Weights of a small transformer language model: 517M tokens.
Each number is 50 + 15 x the weight over its row's rms, rounded and kept within 0 to 99. Layers, rows and columns count from 0. The size before them is the row's rms in percent of the matrix's.

# layer 2 MLP up, 1280x320, rms 0.0968, rows 42-52, columns 0-63
086:42 78 50 32 52 37 23 43 31 74 58 67 62 14 42 35 63 41 31 26 55 67 67 65 21 19 25 59 65 55 59 18 43 43 11 77 47 61 48 70 55 53 35 36 46 55 58 60 39 58 47 57 63 43 49 66 60 49 53 73 35 42 33 53
110:69 37 55 55 47 49 59 56 62 17 41 80 64 47 36 59 72 18 81 55 21 54 41 57 56 32 69 65 22 67 47 78 39 52 35 71 18 49 34 27 64 62 62 75 63 55 57 64 47 44 36 41 89 40 41 63 50 64 47 49 36 14 58 43
118:59 43 48 47 68 63 66 32 37 65 40 42 59 66 64 56 82 41 54 35 40 29 61 63 18 51 54 43 27 54 72 74 03 71 72 48 65 44 29 56 75 54 58 40 51 57 38 32 55 42 40 61 62 55 57 61 64 58 67 74 35 53 57 71
113:32 66 57 40 72 37 23 44 56 49 92 61 34 48 47 79 37 54 45 52 64 50 71 30 20 39 52 48 64 32 61 67 68 65 37 57 58 55 43 67 62 64 50 41 40 36 57 52 59 72 78 70 60 39 58 54 46 41 66 55 80 47 37 39
096:56 43 34 46 32 46 84 42 48 29 56 57 53 78 43 54 26 40 39 40 61 54 76 14 28 43 43 48 59 43 72 45 44 38 30 55 29 55 36 42 36 15 63 55 63 26 51 28 70 59 50 57 19 36 45 50 58 46 37 57 50 72 63 52
086:43 65 31 38 91 37 25 57 50 39 62 60 52 36 55 51 61 22 60 29 53 30 77 70 77 29 79 47 31 38 46 50 39 43 28 44 09 63 63 42 60 35 57 37 33 24 51 51 46 34 80 32 57 21 35 58 39 47 54 30 44 48 33 43
088:49 50 79 51 33 36 46 38 72 53 55 65 15 67 55 46 45 46 70 73 44 77 42 40 54 54 29 49 67 43 49 77 13 42 43 58 60 54 51 54 53 30 43 70 54 45 55 54 58 34 38 43 81 46 69 53 23 46 52 75 28 64 67 62
106:62 28 54 47 43 58 58 58 31 61 40 34 43 55 60 49 65 48 41 39 47 31 38 75 24 49 50 51 43 55 39 37 38 25 36 41 51 50 40 56 40 24 61 49 69 63 41 28 52 77 64 40 70 83 47 50 70 82 50 43 53 67 76 58
091:49 45 51 43 57 47 44 65 39 37 47 45 60 69 48 37 56 50 60 60 58 52 53 60 56 56 27 52 50 57 64 53 46 77 38 46 55 44 54 28 68 48 54 58 73 70 72 49 52 55 35 46 54 62 38 35 78 46 38 70 61 17 42 69
113:19 59 37 52 49 64 36 40 52 56 37 54 49 41 55 70 36 45 41 99 67 46 64 56 72 46 39 62 58 81 52 44 44 62 55 58 63 29 52 54 40 36 49 32 38 44 58 67 56 68 20 66 33 63 55 75 36 53 32 38 55 58 70 70
093:53 38 44 54 61 69 79 48 66 31 47 68 47 61 39 36 61 62 71 22 39 32 29 60 91 67 59 53 55 21 52 46 92 44 62 56 43 44 69 50 46 64 47 25 56 35 52 33 40 65 60 22 24 49 67 31 76 50 45 38 54 73 37 59
# layer 2 MLP down (transposed), 1280x320, rms 0.081, rows 42-52, columns 0-63
095:51 61 32 53 59 45 53 57 42 35 56 43 23 57 47 65 23 64 76 31 54 84 50 57 67 45 33 39 43 25 40 30 34 38 87 50 73 74 38 70 31 53 53 51 53 65 46 27 62 40 58 33 55 36 58 53 32 53 68 39 47 32 69 56
108:43 53 59 58 66 34 52 58 60 54 45 39 52 54 67 60 54 66 28 61 60 38 63 63 76 52 51 41 51 51 47 36 19 41 23 11 53 43 54 55 38 45 79 02 61 30 66 47 45 30 75 53 72 43 61 54 65 68 44 53 41 74 44 56
119:37 60 64 58 64 25 39 62 54 38 58 61 39 63 59 63 48 90 39 31 73 68 52 53 45 43 42 51 48 40 43 34 78 54 57 26 46 47 53 47 17 60 51 46 59 68 76 35 33 74 78 20 17 64 46 49 50 47 33 27 54 51 61 55
104:46 44 65 80 63 11 61 50 18 47 51 38 24 37 44 66 62 36 41 72 74 50 53 40 51 75 44 27 43 67 59 70 57 59 66 70 87 07 56 35 26 44 58 61 51 38 52 81 30 49 44 43 41 31 54 55 67 62 40 73 44 58 62 40
096:50 40 60 45 40 56 82 65 48 56 42 53 65 50 39 56 51 31 60 38 69 53 49 50 53 52 65 40 36 42 73 53 53 49 56 67 61 29 50 60 61 62 59 38 45 58 39 47 30 32 57 56 77 44 39 69 53 67 43 55 37 53 39 54
095:49 62 48 52 60 63 50 60 25 50 68 37 58 31 53 50 36 58 83 60 32 65 53 46 36 52 16 45 57 66 43 20 54 73 38 72 69 46 52 54 42 50 51 53 76 49 67 65 25 47 45 67 57 56 31 55 64 46 44 63 52 43 46 39
103:45 59 41 46 75 31 54 41 21 19 37 66 69 32 48 39 52 64 50 41 48 18 67 52 33 25 35 59 43 36 53 56 47 72 42 61 25 25 29 57 53 48 50 43 78 72 46 34 63 34 39 61 69 34 24 59 29 55 46 50 71 37 67 63
102:42 43 64 45 78 51 37 37 43 37 45 52 41 67 66 46 62 57 59 63 35 25 00 73 34 56 80 38 22 63 59 56 55 51 74 45 71 32 44 53 59 34 58 38 61 67 33 39 53 58 73 51 60 25 29 33 52 72 49 68 52 36 55 65
093:50 22 23 38 55 62 59 43 51 40 38 59 50 48 57 39 68 21 68 52 59 50 54 49 54 32 19 28 28 65 56 27 64 62 34 16 70 40 71 34 50 38 47 68 65 35 47 27 57 42 64 44 57 44 56 24 72 41 49 36 49 18 50 75
109:53 53 30 51 34 45 16 48 74 23 50 53 33 54 58 48 61 27 30 39 50 54 56 29 37 44 49 61 51 19 45 37 14 47 74 47 15 47 71 48 13 30 47 38 66 58 61 64 47 52 70 35 67 43 56 55 43 37 66 56 36 61 35 63
091:56 52 62 49 64 54 25 53 25 61 27 28 43 68 30 45 54 56 27 68 63 60 49 39 57 43 61 48 41 61 53 42 52 61 54 67 37 60 42 27 65 59 61 54 20 66 40 34 68 51 46 73 81 52 49 78 23 44 39 39 60 67 57 39